Part of a small language model's weights: 12 layers, 8.91M parameters.
Each number is 128 + 32 x the weight over its row's rms, rounded and kept within 0 to 255. Layers, rows and columns count from 0. Numbers have three digits each. The size before them is the row's rms in percent of the matrix's.

# layer 9 MLP down (transposed), 1024x256, rms 0.165, rows 677-731, columns 128-255
113:117100116130069153145123191066036139110105110100179180181107133179197159165134180132095122114118087125105181102160135126107112163141162073121107125077095098140109129149143176091095159175126121108183142080113094145120130097144131104156132126162097130128112128133105112069107113158108125073146123138137110127176137118103108111167191182118122113132154181126109115136150154153155112103081
104:139107144097161121006130102131093141131141125180166144125045210172113140132108093138148104097125137184092089123112122106112146116126146201110128132132118128148087214148113122078060156129076066165076086114058155115078097151115191096125139153108167154127174132129079140087143133131116125110194152088166116057112135104157068094114138072119158114114136078133132148103171186145137073166156
100:127144097126099087062101123134109085086170099154139105126119100184131156093116168210081089119088095093094146097115098111171150139062147080125154120100150117160087147120125114171137107113127160125122154142154104159123160144081150140183133191195084131154132101112111125095160178124120145109096104098209153168145159105140117160126137157127088175117127131160126139125170107109150100140155
091:160168156106126088153111062114151149202140126124157112082143078148178145143191135173086117124099114117165099120128150125164119172163079134072147078153064113100135142117143149166120170221169156062125169149186104143158184137120087116159104130158086127143141109131046111154144126168147070142108139158091110116097131161154128133110078092158141135142152119193061173112171075130155080127149
093:146176183099105143136128143148088153130096138139093136092095159118097148144163108166117138135101156106076191107147122114068126136186067163095106150112129140141180160148168188179105084168072169088099125137131124131152208129143130083152105114086134100108149217088125146123157110119135059173171065192135158109117146119189171163165108116152111089113160103159072162129075131120117130148151
094:149101151109119114049098085155123143123112095167127128117179123119124129100137161126131112091100136135194162083121114096138125186146089115150157118117166102074138145123138121128070108141100148107151145095126067116123152129116109135142153087146094115160147176093127159107139126136144184156061127179158108095096168099139097196146180150130174074103087142144105070138072133201087137167162
126:102118103094106151133124170136137136151120102173096105149059096134083170152151109121087145157136184143183136152085116105107133164118165134138088132076102161091090149144132142128126155178089102165123130106161110162060117101112149159115094167102152148144138125160102144089137085122160162089187142137117100134090148128106171075142175103103136087164135134141097175189115095131158157092105
093:125111150186089095135152102121084120134099121107104109062119074107114140154108176088154109118117124109102141136146191080113181146142172126175164154161148123117161202128119152096172131078161148162157101162151192134133089123160086212102109112158101026128092143111098147058104132132183102103144186116166127157156127125124109150113143208132193137126100151101110149081134115066166137146090
091:058110115140142099140115104146139125077101131134084091126151088138069150079158130175131056124165117123101160131135148164194122203142123061103112072072142183156134198115113035114136100193184178134140141109125133086139154079126168134164054169172120104136107121194160163144121125099149192139054170159121145100138166087167171145149118125086127142082133088091097090111100078092108157126164
098:114137108133134158142160100079145087136140154142132090146114150096091091175130162096183159144089126033138127111106082121155192131133156083130147090125148113142101073145153108119168130156065094113168130135128109144078132044117152148202146073107134093120105114139096074127167102191163094126083133152129165120129200157149126093138123090066170145098117133117125099115139129105112113091095
111:128060109208104151119089109128118134139110184161124116156078141110137045174152131132164119122151121115144056146096147114047203095157178135142124102156137135108130171171137040166077161110150116167128125138118100169096166113165124116155136142078150111065070116122142144109101093186181119106088150143084112153115122164171122131080147157100173143103076071115191128113130182111173165147124
120:122153172128155089111156181141097107188156152094110119122136156139163107167147128165140100139154132147138159102118103086111114137123162129145115161095169118148139164129124127125091147113143069109066127109114182177142157144148124090114148135181143151143120168072090113125118146127156164124172150142133077152195096140121178116093161115158106122133089114088160072139157144152125158178082
101:131130072181049123125123142123156100187108149129166115140057122062151143150137226148113099128124152122119156127137129136056073126106096089111133168124148101135146052121034137136151157127061131084124133126186098134120118130097201068112110157114132178097115133103164126156115138139119131125129145195100142079121113119120141130072143133199157154081096181144151060155184149063164112111111
122:122174054138105144125155140179162155155121146121149134130122122115091080133095116088131129101164158149178157125158152128105162194073129068112143113154071182092187148140101139091076117092123120154134143114144129146114064116086089128099153122074117153092111105115109130116164154138204146109143084121163093139183129090126087123192132162140096146059146222119118157122112106112160134172132
095:123143163109106142169111121174199154122188123104121164096154117123213126153140164134147116147090133093174154107031118040100126161140122116105113117154112113153136167113132094146123132118101132158089143114091175132115167114107111106135110123105153078139108108092126150171096081104121118172131088172155174175078182148157126143198080135135127150136141144178109124097152101131101180165119
100:107159079175099097113174131165137099124146120086149108083120132130180111112113111096138161138109064105172156086124082137104098116093105100089150128161108175114117130138100156139103067062123105155074154117121071114128100156168121124101078115159072081116116129151177064187187190113146178147102190165073119177142107151136102105137151162145128095192079153163154110086158146139160101114140
101:091164154194161141136173070126094109144095123122174110091137130110123126118129137104164114095127128127067138171143143136109104139034084150145126178148152110153134110080103151103164095079134060175136131103074146116088098121161108076106089169151136054130119146120136144121072147171125132162114131096131099126174138164184143123069149178145166132065140096144145119125200119092117138150152
098:134065117133131190122098137111142142096119146141097103103116090136123143168141087129119163119158124148137137080115109124130055159107144156087135101086159043181150110185113095150125080120175121029108133163064127128208166078141124102175124143167125151109148169165116126093131172134130138103105116114154195165083137142092132120130132104144103134190116104128143100127135158148108140172098
091:156164175112123139122164161143160146137135085157127081183190079125091077122162103163138123152125130129140146204170118144123087065142097122125122116136078160184122125132154068125123126111123125087123113109140102114148107178100120057117099125187115078117161109158113103105122162117134120086092088137139243091107131084116136097118146179168104142143164142159110163111132103147158135145115
102:144108153111088207172127149156111110158092162100160131150146147149148141219140132062202192118125158096150088072108111107123117141097152161165074108091135134131136088119100130180095104130094189095082116175102103143162099082101110093119129105132102111074121095109109202128113118153130123131106137142089153078069149174165081113098094112098093131155138090091110132113112117089116134164070
097:126121051174143103133100118065125083134144121140105109154208126166180145138144142165162097154129122099121153194120148157180131124106142173101091154120169158151130076096131073099131124132117088100098135159180146149102160146136115089089110112105115163121176092097195066150103130098136132150156100145126174128111125169152158182101165088117066122157136149179071160101141079182136108057096
107:151149145164126185167133107171108123144092149087146098145128115157132166098142119126098175115059129169138129159141085129155103124126144090131212128090168183122104166141148121096134114126153127164128146045130073142142155138103180069143185101123112140119149122072125126063096166161163191127118134157130126118112213160142131157174084142090126128089115148119202149141150124172104145101090
093:128133119099113151058113143134164040123105139130098122099097093129125114101125057116141135085136134127119101114142149192122084177164176136170087107140071107145159147098105114075136150120125167106089145095115129112153117156119174066117147107119085117162046111105161108162208129125128123127141120078143117123133112141061121166120114132110145089156099157114106174133154076157174143114103
089:156093135147159180150154120134151140070096122150159075190168179143175090090087150119134144120129120111080119080131103139095101115130068097161190153117104137132118125138142132068099144179103162161121161089161083093143161123134122196131083086155112115163090154130077073134105183142162170106109148107134122170135104158089115146157128111121156138110150127125118163043170142104108100110140
093:122154155175149086125101146145110145110146097159172068081142150116180131101104117118114119106120162101101067126106133136106090149136167168103128166107125142183146153093214149142158134150087127130168128070155182080145127096169093140146129161135163148156089125120198139057126085104145142052177119148142119126176123151139124142161142149114156107120170146095169103150113115153100161151127
104:108119205107160109052162152118132155122171078139123127114130137072207112125106119107120110150179116143126182108030085098110079181116095112132143189069142152094126133062089127113154130157137158173086137167120054116160138148089127125091155157117092132147135165140103133143103152047112151106173130123160074125104180149098171225127102168073118122172196144110129102198105129118082115131119
099:168149160120077169143133108161105187171159170135141123147137137181093146115155121125101142130157099138164115067216119157141159144121118139102128153114175117132170144153139130123098087124173085112179078103179176147057175171149145125117155183144109140109112085130134115116073131098120093122153130170145075107151099141145136125110158140106089115121105130097084087192129085140148158142153
105:101109152092116141158100099142151185138155076185168123156156223105160142175100200132062120178112075126129169137107078144128088104083130170148108105113153103100141132146081181157166138085117222119117117100128117095128089190070168118088108121157120148118073114163137156181117091152159124088148173045117122144134152085153138163129103129109150174145115119121143092076113104171161107159140
104:154119132145139151174119050151030173112104091154135159169133128189110110102130098178110130109088104119106154109067126118161129145084136173130133168090103093076086166183110139160079117107120089103117128170086166122163112167117153148161155113171073154163075148104114103153118169181158151178147157116149148118159190061141164138136149069140145085120135124144177115107092156121082138110119
095:156176134101188171119136113143182071084093098176045103141130141134144053127102120179142131122122129155144152130127123158146088126094114134103126169072064165114105123153099088082152137188135123153096103075137110132116173122184104152119068169137103172118120170094167098085117154138111123178134137147085125125099097121142140116142105107095124133159118090088156070232095132184078155178135
102:201171110113122082105165144155096107094144123126156117173120185169131115085107110152154149120059185203131149079121107135171129134057083079098148113196042135128078093114084095177070182167109139094106102081148076108150084104123108122122112150132145101138176130137130127131133146151049082132143105121134106152095117140076154192101112078116129083071115095152107139119089112109130113129155
105:059112088163131145120154145091059106193076111096135111153098130062145118100095080178154132166180163113205086103122124171116164129128102132167105110109121124151131193089126081098093084101133151232111135112107141116114206095142094184161108100148147105048115124181182099139107139153151149111112071122143110121187155139150125140104105155135185130136092149163142102114178177128127100157156
103:139096152132113125151083169097112130149104156136148133164102185096088122115093110090153152125065137122153091089097103063085129096166146142151191118096122137131109165079109159138077103154148082097126130124127167120161158185114135098172160069143139131123146211063115126170137161072137137167077078091099134154101146142132063186066127209139160157188163111136160151148124119103101161091081
097:189119155110144114090104088170122119111157102203180008163087168120110136202082171121195120149154134138123135126111117137146146121035104164112089099136158135129076134146104120131201138133142080152090116152092046123183109127130104098145100122171068140181117146135139156097164141125122116143191132156148137133129157149158130151116169179150106117097100094112192129130156187145096101125126
095:129132146113177169167169103113137129105158119198162083194092162155072117137154120139129118122131094093150098147178059093093173154135100149031144121102071138166153129159136049123140126130137119129090160082132111147141155161142110139141155135159096125083084139081102146166129143113122187146147118163175127176098133108094164128126142202100164153191183069194099119110154166149109142100148
099:180140153090181154129118100086116101119121112127109080097128081133186144101144155133136080106172186089167135162076132145108173119180059096079111214142125116105168148156127122159168117142156112126114109108134077115086151111082091113073067109149104117117103173126095101163144075175107108122134115112162069157132115167130082104095198176115087087166158175092096118103123129140121133114121
095:115057134116170095141180150142132152119078150153150155098129156103153157070109089115132109065192159143155130131136107157088128140143111116127072198148094134127126062147082086132150102150130138080122121157149144102158082138164160153110130201128058100151145139116132121075049118139124113128108106101180155101114092153040122121098132124141127161061120126106142087035140110133104146142122
093:084124181089174082164126112136124161147110108143167133145101071052052111115150114085158129129184142163110168149148093104097081123149149177159107127127111102153065089094101130134152099083082094111085113117076136095155130111119124196113170150121145131055150165124113136083151096133152179078080093151150149168176122090100158048066088066121144146129126113100102155168125146098194098084126
099:121123126104148137110118101121108143136121106155129091213178109141181158194115124119130087155154184145136139138128214087139085120154137144112080101074123184164134123186146178145102123087142133078196158148123097098101070089109174132134173183149073121169138055170151135166099118125123144166070122172136105100135174152130138189183119117112104115125144129117129140144146106135121069105071
099:151108124108153071133154160076173179094092144157122126156131193144137160070109147112154123128121160133137195089142130123125100156159153110174120033126207135125090119091156149109126144139115106174143116144177126077171125107081126143084126114201129132100080145144081157121111143138133096161125179132185100084140071156127106120138033137104120156133130123144142160142158089158181093136107
096:138186134145194160108112141130105142130109106119135079123153121087110179150105107081166132120142087107112110127113134171133148179103147098152126125133114117142112111120090095162126142143099142063155091111121167102172135162101104113102162116105147111163147197168125152177072146133154108170148135126176144082171126137172125147143199169158162144108163073146092156107200116100182097114152
117:159114181169123140100132139148122128112115045149125104175160085161128138101104132121196120078095048113134138123116149120113175162097154088164118140120089126126095090150115179126169106154143152106186111113145094195129111159073129106119139050147110130129100155112120177149195141149137175167125111138145093051146130202095125128169106148138092164136126138139115158139203104047129164157137
096:153146119115095193065041145124161109115125132199158142137122115133144140147134150192107168056096066124134154094164166189134132144156146071144093132122127124157137140194152116066162156167112131154171126148156137088093151110141142123079131120123088168083153158163139129146135127095115181135058084134167105122130142121140172082101120154152110172139102126135175103161143175113103126098144
103:108096077103155167089140139160097092106140122084102125214154063182171174118124146082096096156174152125109111098139158165160160158104089165187133106106111128111153135106098129105119178107089080182112154187135111117124115157125133091120106136088152115152128085088177135192060131189119161161140158103107146123119146112107177156151120146135137145090118177135179130051191096150123172088105
100:138193088108148124117163118152161119135101166111075129101132139149116165127086116163100087193139108158172145107156115127084168083122069082071111093172167098126156160142159174135172078134091142142146154159116123086100121137121095125174197157104134038177181135153081109158188112124153054094149146090114124091147152147148078190059125163132225132155184172154111126108045122111186155122083
098:114107153100170048150110086107126140097132153133125135151093099113154097158171139142122148116157120062083167101137114114159180118162097181107201137139137155115083178142179129134180105118115142066156124135161129123128167127130134134180186160135142039095149131179158129127195176159091115116148086166124117171096120155182107137092113113154153105172112198121088133140101105155147142148117
114:128094133194107067144127118133112161117101111120150138142121138156130113148156122157174141062128142172138055098112165186134134118129137105115115134168087134129080112087189137179099087169127170127130081088082145136170115154078140085146129105160118195084115116077138099185109164142089091087114177101143191132160079140114171174129125164156116153093075136144163195121134091092135128060123
109:087187109159177078147113168156119128149153100169163078142194133133122141079144148167147104135152064184130184109112140146159122153097061099147096165174126129131108105103139111107136106145100155133093161143154108098156173116095075159155133161096094173090147146113158099141092109133106111111082135099110093147107191149131166128183149164120198156156061122121102073160163169065106142097119
096:082117115121152082077142105171090125151146088106118176118107112123113157154121113136071095148133107063110130099167121060153139151166083110082132094128077136111178156140070137090127122093113035111120084154145129167195181085128104202150129110104098136166132113143144076079183185112089111084067141094162145151120165127112155127098096154094051176150136183137114139132117177146113131150169
104:120134127093088081156121104146104167116156151138134066076165116100096136137149140144134136120221075143180155136175115123140119104135133111164148115129100166116122107161103132172157108220082104164135108128125061126148074105148150090189143118116105060101155137106156137119124176079102111126126097147180140124181164164131129164058152147147131129119116181101151120113116162112114152146125
095:137052095129045131188110141103150125136101104151111113134149124114146121178078133159115139085144112168136124152093113145149124112147158106134176121119147120191107113070195175098173107144119079119085181100138163142097111137108157082089133140090159121159138232130079133098084165147116119113127135100155136146121104154139198126107129202092180126133135144172169094145150095115106101094119
098:064065127095109102120148123171117109116154100065117110142100111132161154155130095163167098145092105117134148165169082104104141084164078116112165173109122102058178082104184112108140102140077144123171138082153101104107182188136109154115128117172124119115196135152121175124148124104138117114111124119125186145120109054142173093191086131050146055124132167146106149110090104086117136134106
095:184181080188207181120147155091150107137134144130137085150134114116106138135151132132157099186104120116151215112124082080100119092130091127141120122111103140117129106099129122181154117212160062158182120184187131136119133104175118065134066139121151085091109070140167149132134157133164142150137150167094147096098130069138102134090128174133084115135127079120140146166130134133151149004075
107:110097112080177102100140178118099098180152143151101127110117088146171144111118115169142139155095154123149217074152094110106197129101126115086137096150125113139137113147128131125104080195120128113126150130226114124103117125163152168144124086058176109120079109183157133120143199105156138023078116138122143155134090114124081079142127225103119178133137182152143111106124135149138137106077
104:109120092100135085142176138129159152164127082153126127142114185147197079087168147096167111165144111071110082167172169144147197102164122143135130102112065171168119066140142140198125168112134137140113093113112145147104107165169157107122098103093168134055152075123106104149172127097105102065134108106104107107121132139121179115100136123205122163115126149138153109099122036127141181157095
# layer 9 MLP up, 1024x256, rms 0.166, rows 678-731, columns 128-255
106:080121131152134115104148128176121097176136157102093172132182148134091076164114102077156178147192146140128103124095065191101157077089126175132108126140057163140099201102153178115068120084154155120109096167145081096042093144138183049142175168143133121135146113138175117134174154137137134143154110137088161121111214138130144136141104090134174066068094076155133165140114171110076137086169
096:162091136129136144135124080145160128112121089123127111141098182118101154164160092130142138084120131035150087147125103064088116173102177106098114138120110148128155129133109085054125193119153106118136069096105120132104083198124086157055139107099180123098127157131116132105115132113168189098126092123061081120152111146145080147144128131151151123049064094083137143156126135121125108249125
090:125179170173154154176139136135167125084136100113124149148130158127098148156103120115121180058182130144101148125151124108108149135124101146130119100115106122092152121147104136145110086123072099214199117131105135103040050148161140130163100139130122112103159166137162102162140127093176133155127174097090139122107165102130182080111100095129151115100120148141154160135107062151089178192103
101:123108145151099151132137070111077176125150103105107129149064130136160114185088137141112123088125182145179173124187113132103157128115144143152098101158100119129148107151139125090179130118177131149098150123182138111118174120127083070094086116190118108105151102134153148193139097073130168141096127178108108154063136103106139120189080134095122167147081135141157131147142150129163151147108
101:112162100187077111125160094186133150139142107106126049124100117134093144058176146177166157122131155137130064126164110096131114183141095134128104095162130159157148130187079138125129058213122057077104145165105150154170135154115110106136127145118146118084174111098082149129111131146170082135110139112138128151128093121179123093161195126085143134122158070116115099130118139111174176183173
097:101166121176137131112127115182108098119113181136122097144092140152117101133111121085109123094160151077185147122114109118054141095154112097124085103125096107137100184100070136172134145100109205120135060115119124039093157126094149058121121153167119066186103082107195134101140096054095102156168146153123113134097145173149139166108172126156112137102128120129115161134072137146136155134176
105:130122154112117152046102129144150127124076102140113171112107160155135150149136161204081139184122129086091125120156125089119162131169183143104115114190194154059117177143130122138102113127123151140135108165112148146181213187164121108112133180171129123151091095134130134172156082134122098132202137114096162142062101097156108077066179157118195101097163110136123116138093131131094123165139
094:123159198152126189080160147108157185129195146121156113105111119156194109177145112133051149111119141134156139161076163124111086103116138106145109179099210124168173152151134179101124134109133064131083149143173138141193147149066136147137167138108114091128126127087098155154172143140133133165169107138110105101153149166056118064114155154098086071087082115131144161113176092173134076176110
091:169133083172192140128172113149119165178110111139121111120113134153056122137112147170166137156159110051106138013140144094112120080099145145123110144142062133116115115065137124170165124156086111164117151143051131092133105146135092116094073094085101161131060144115161109100167131126121105110162114129139129157079131054089149145147124090118172169119174054127155131156066087141142144112145
095:173154091074132164045134164147147170138106100156108113098160134117136119133143107121065126073139107105159145089103165104110103075077112071176086139199114136130150173169120090118110127122173136119147194157102103175114092160119132092174137128185091102161176113155184173123170106135123124095147186105166108121174152158153079090124124142138089137124094097104128131102194094128139097130128
084:131078121124095127172127065136178119118102106145157159113101185132109189154079165085109094137076136081162091134148105123084082147185137101139136094094156150139166118200124141116145086143126156124143137140092107135160159090152116135113197116150147121091146136096126104114138101093151124059129134117130145160109137103108145126104118137187182105113105176103132101187104106149142072165125
092:151138148123094106085067108111139148150140090110144137129100101123132137142156176187092107118191036113161105113135116148129085109174134129117150153140155152073133159078160158125122147201081133087150115193101147092128134093118136062141138157139133181099165109137162138142181130150137119156160120181087136167114104111169118094126117108122165103178097117143138142149107115153209117123083
095:096133143112139125089155069159135137228142153176151189155091102155064166138050154149118159154151102172105085094084146065137167121090121111158137152062181116132122123053100099150123109139079161148084097139083123114066169119113173101136116126160080159128084131179183084143159132150134151145121105124132132096161161183095117143173150114087077112137102133145097092115159109163087114077197
099:162104071080175098123096113085209159112152149110173161113072142093172150085147095065152094129176110122137080041074117131092132118170152122110075126148073118149132134093079152112080192187102083118122116081132127176135115127109126171104188161083157141136142096173156152080154098115160124142110098157084116118094109097141105100181165112108184132129117123089121169138096138168139086103120
106:158080114129124153155064166126121151086127178093155085120111109188167101157135148116121136128088136243112150074125062126134097135172127072117155121141114094154122148147099075063151140161123156116146130144150147107099120108061097115088117189172172088108096154102034094049100130112125072178145083151121174174127180116128125199122141185111118104227160096123078126095062116089115166080101
105:140175059149132123126144101176069128188138094157124086173061191112126146144196153112101143081162087169143112159092096153144111118093197087117138200103136097092096173087074153131153128074115147084139146157197135068091104101106215144112149192148167105128106144139086185100115101171084142136114133127095094124111137126102138210147108140166140111158129117119109153144165101116128137173116
099:159142153149150092166121210095133104167131135120174174139122173089119143116156105193131110112133148116149109098075127076149163192146096111132099095181191150111144091112149112146103114072063154132097098113101097137140157186077125095135112125146145101137201139167106178155122123140089165101093144145098070138142116141121057110131156126114103144208147164132158098170128140157186148116093
094:157168115118180149103103106152122099140116072118108157131165126117107159117108125127179163168073130081210049115111172158137184107114109112069053158159144102092129115145163151178109080183133157140124106116132104175092125120155178082135173166115171155135130130135140139129158107137150174145124150121156123196140110169123144095111123102087149094103083071145108144175146183150215158149090
105:123139072147116134103147156197171152093178164135139056129093236130148076139151123126146169167142116136110152155096106074110141146201057116130064153136148189129129140191105087108108195129161130150094124152170073156163167096097109100092162087085192145174176026112090087126178119085146120116142089152159113116121180117137109125106105102142151100123152126123115176175125100148121131127184
103:080170116125149115120148107095116052132136115104101117120056180156135137136147091196079065130104153085156119127134106084067166141114093145173111099148126139103175091141159156142094164142129118151127140133116134074144177083100116128114126147126085131150140143089164148114167152177146115113108175045086107159101118100084147119124122102171122064136153180182191147161136172167127113139089
104:127093162078109145100123081116147123099109086127132145087175105110054142135175164118135058158167073118181183107134110147105113121143140058142082139115122158106157076060109130192097125151127136079138146125112173140121137136122109135135195094106137083161156074080137126128088177155105143141171067130148085123090112156149142109127155146081154138136031106136113166096098113145090129096116
103:133172131177137102138136150156073159152156071127103111154180117081125127081116082126130083118082082121052121081128147111122107199117148112090138161183109108142119178158180144167138132164161168110127118136117078113164154081175131111090131082158103114073187122134127134033098112074184110155117129163095072116089209110154144127134132090104109098115114072139118117141145095087100127137170
097:134096124180114148088148108136163194140133111089096121133134194119062138107178087140134133162145148113119125169133078194154127155097155139120099115100135162114130181115177179071183176107131136125060059149126127137109091128105170119165115197100161166114129112142120148190145140129171111168110131087112152141110175111117159147114089158118084053170126107101119101145121168105076122109083
104:113141160159167112106123144163114119095106136124198164119149083112196107118126154169139174119051112066147136143115124127115088172155151131042134179146116151097125183120152105129132161137127142122130125089218116148124097158107124104131114186101131098132133111165155124104159102135100102102125126130112092084113101118137112052108168155096138182165131108138199137123112108110177173070114
101:133092175139088139098146186125156100143138117225119119131104144160103154236088141138139127095170127093134080173125123086130130109096137134090144093149170078157150074206104129134155127083142124141163109124112155179076157145122120152143106123131147031117116118118163125143107114138143129143150114149088089099170079112128084087139145128145167118106065095100175150137110149118119120113146
103:173149139160165067111098117100149136074110122146153139170123125102114143122136149162173142103095103147164096173098076077139145160132130084142119102200142072114133070154096136140165163121107111124033114167133105099156059108123095101108175146072111146170128141116081128123118146138138121115099099152199125154126150173147176078189182192171126133118127115118141130125121142140114183151180
111:130088145083122149146139134125105050093144167122127163121210118141119140162134102118116142092135170127097098078141114114128081163104087151135133145159126188157175098115140141137153148104087206136131096161121106114135123151124102152125172168120111095181120088168109116123108108062145166126170150177091131120124120134208146086100116125111098135143166121109112177170143116125159082126087
102:112191091158084113108115144115125108127162135121101123066141128126103140114136177163141112125122111126092117078104147120095161138135121102134174138095106085114084132089121169116159138147112119143128094149103098120062075165132192089094160111059106159180168087127150133099135098111158162108188100123104113143192107075157058058111125098121137131124144198149097149166083138166198145148150
110:138160143086186145138096145166077109085112136162109156091121126133097099041153120095118149102148101109139140098110130161117067128120165159159171106153151111115083142156100132105109126214158117119124185128152167105135166073100147098135154089158190147159100080155171149050136134083134132078141099061136148178134112146147173084140143111151083200123097107173111117114135104132180150140086
107:145132134101102092107152154138112097161133121216100134155136160145140103146100091088155111094081162129139163124102139115202094159123138147127159127197157155115078158172141132102116141133146107100098167130110082163148125124123067101110123134157096126144120104191113054122134039118162118113104107111154129111029117141112183081197129114143149081169148135094103115144126156109132189202162
101:104098106091160127109079187115140108127151134148154138190096087158103140146085129103113152185114088121160135126089125128087121167125107118124161020110121090160161060123155155121133092107111121130177119174074107158141107162153085177163085124086132117129168106153144175130091130148075158146080121053110142143128114113123095135091140153145112106118150106159182065152177097123152086134136
104:120161090166109107084062103137142098199071090170067100159173102140131116085151098092121122129124186140119132097157128153119161154066170127111085147121150064103142156122095137159186041109183129133137169106111123062149171133073147078124107092117124086113139137145175185131181046131142099128139059097136156062146141146140109087128134085118139165176101114128119098146104126127035092132117
107:099129133181115100128151129155124185135136132163165135111114175109139156094101100184100111165103075095074173128111177151136184133132176160158136092133141140119115190151160116124106151121106139147125146146094102033092112145146160114123124121174096140137110133175172175056123100115079116080149152212073102120129094121143144126107155141106121157174119175139096141161080186091127161125095
099:190110125106150118128142138181096084120125179129160144080074080158130070170088155062168076156130143076214116125127106133128138099095086176127189138117159173119091116129165191150100076139128066148085139105106109088118148113126126143138177129201156131129124143115125151117133113118122140102098162136116025136151158121146076100165139153114090153112180162157075125056076128158177149101089
099:095181191106134149165118157144154182096130188103177145117128142115141116122109097131095118113131060118193084122125138125129104114118110179140130073148115121155126097143099113123113132125120169156107109144112072099166148198105070128109099150113055167136157157124106188096111126122135122167097151172175160101091157120115026078142154079129167113196190124109094147145129105097122157148119
103:105130178119156160114096134179102086109157117067120117111138114077111087106167098124133109118094088115224154109099102099145141168117141122129111184120159108142115134093161095124141168128204137140113072089107121146083132116187116150145105138122176146106103151117103143148156112103145134143153128136072105137103140117138147175200081130135117095170100134111117067136154127060099182134132
091:144106119124121171169118116122146153124155126171076158086112117198075102154179102203123164175126121135121088109142105097126105087127118157178124096121162077150086071156070133109177130080098114109203077145168093147108107147127108136151096098163089120135133130090121150135096149128111114154106100104093121129122154170105146097119168131166179067124161149160106089112168123171052142129122
090:166116072078124143150113075130089132161108148091131099131136138087138126135098179094126122128152073130135150171092152155107111146136150129158106075043167109136124163106143100160077125142155116111152140083066150118095124110149129130142092131157136119193109139144162100068099090116133180162083084146081127070092082078106086116132161141082146156177108158129101069165099153158127100104125
105:097099149172135178193141189152107154105148139130107124136137160147139169150067181095110131144179147141166161145085086123094111092056103085109137153113108114105188187135075133136114155152138120115187104183149100107079131178154135183149089147096156147131143174169095085103090098181147114098149099138171151130094146114117103185143154056110105141028076134056127131143172068105133133122083
091:068185144163116145150129151152142075103110097080101154157120148087125118117121121177152201076114115095039155082135116130114110087159183154084141095124217152138133099161158131115154185114083135155096179131195184160138101129140112106149114152140057133093163125109159179086144156114129129118174121136124100135133197140103141088141149112119145112181146164089174130135091058182145098164132
099:117120113153182078097139115182134105084193089133158101143062115062129157123114153109166133105096109113153151136130131108160143146154129117105175137111129117135124163137192124119081079087091117114102113108144111061162135139157091186103053055090162086089140113175127158146121153153108179123168188213188067128110153174117128103172121113100107128094099121140073141149083108081129134160105
099:112089158093133147071135184088170118120126093155044099110164124117177079134099122111144151135133189134132115082108139097133137142110144142171176129170157166115167139189126106138095122106151076132127152136139176109132171174163162141123174180100140145192162219081146110171152124114146129092109101114091117140105060083110176139111105185078117114186103125111114135158132113167128179180153
100:115138131120098122161107103133081125156139201142150099184097146124149145105089120140154128099136171126088103131141096088119140113075144111092110118102189125138130153125128123104137148140147078166091107130120173138150157147135136127084080090168141159142142166106131117116164165073171118066046099158165147073052154031162128173155146156127037107109111109103161066125102122143127137146065
103:101154116170187166099167151101137191114123158133038129167120126133154167159135146194138155119134133209204073107103142093161125110147110130166151102134097117128109085135142115138158140165134150149123096146101079107132099113133150111135130106142143096074135152123128136080112136163156102086115086142190062114156101082136144160120094150163095118106079097158214090220124076153203088140142
108:116127059124098206148150066138115143132134113191099110081111139161128107111126151089069088095169125111162149093171118143144173139133063102097145182106188065148149088138112083191142070136165148173164140095128129101178134126138081163111172061103087126102114109092141102067125140075128154123197059131213111125151095135138096123138108081157103125165113162134081206080104165144083037081134
104:100138089121126115121082179150080097129097181118126144080156099031058084130160146125127151149141118037081137115135117133139133137094147109109107096159141128152154115192105149136116087105141134189128147168142112082160108120156096159113094192164141082159102152149133174105123178118129080087153117127154190100186079123141114137136161077074130092119110191143139097170124073171080118085149
099:189153103153162100088160070121180123159135108160133077108086112085101110167094158136182116139087134162102109141115127073092102124068082098168143072125157131083136116129097154109138106139134115191116107127162113117145108075172151109129154155154109107120155116119160128039139157094132137116163046095125156032135148151116110142154076162171111104066156092121130158130068192152149080105123
102:206145185142128141127109103131198098094072145166164096110154132117138109098172197094097222090098151069129118077102121105111104180102122138066089124119104125114115140157154110138142062150101133165115168132114100065139118161157112092112166181191125075141139171107129087173145143191136122120171129135039179122111145114155171083099144140140139111189164130162133132101075129073103124131125
097:177111214142079090085149152129104122098166125120132098100153138127132131115109158204107132102077160091146130145118195166106167155116127117144126165178090118117157147168125116107168172079171131115149134117090085144077185091158119193142181165123137140172155147125125150116112053064110174111107136167138080087113163051154129128140163116202097155099139135113143201114114119138105143096131
100:101158172083174143102142108068143161175167115152099132151146125117162153157060084120115093119090148056113106150179112086079116107142091132129105098089096146099086112122111120137091103121131145152164111121169125189114149105148135144128108084121084164128110173147093094149079168107091065137137121115152164111128137137130092081119157136081167114155151162166154100170144074095138185075114
099:122109067112158147100180093115148187103116124153119102169081164144095135128113138135073100161193154117142153155152120143159168085140085115089082153135096121117125092097133158117055086165161157116144137177133128112182139113092156100132116122128097103067151086128123187121125095136146128068165104098045087099089098134098181094128156142108133078093156174090099141087062080099124130167133
099:147210103116138049182182148128175075113133142075143096169088153125147171086061109137126124141128088116104106100165112171155116145153148040168129133102153187144101187174150132136111114141098131134106129128142153145135149146130144103093103133115136117144120157156106113188190150131121062120140166131122095140110179152119157176110152133189136179129137198203119151137093146085164120106187
109:106143184109155135075137141131162092111170124147139085146107156091181080151126106104102146089148117057097172122096155127132154110163148104089118161178209146108171116105089138158151205076129145101107148078132089099194138118134126115069131107096105147114133154138126046049131121117102131081116164104075124095158141121121107159183125157181118110141122041141139103069114139092126126125116
104:150132138055116162086174135065141099187118201107126055110099156139158126132153103101093122101138106109141145135102131059167052176176134154113061094080150149127155102144123087099086099088113150144137243152135134162107155116068090119090147093077120150088143098093140142110109133143140167182125082193124157137125120137114098082153104118139113123170091153134118131156210146127093139098159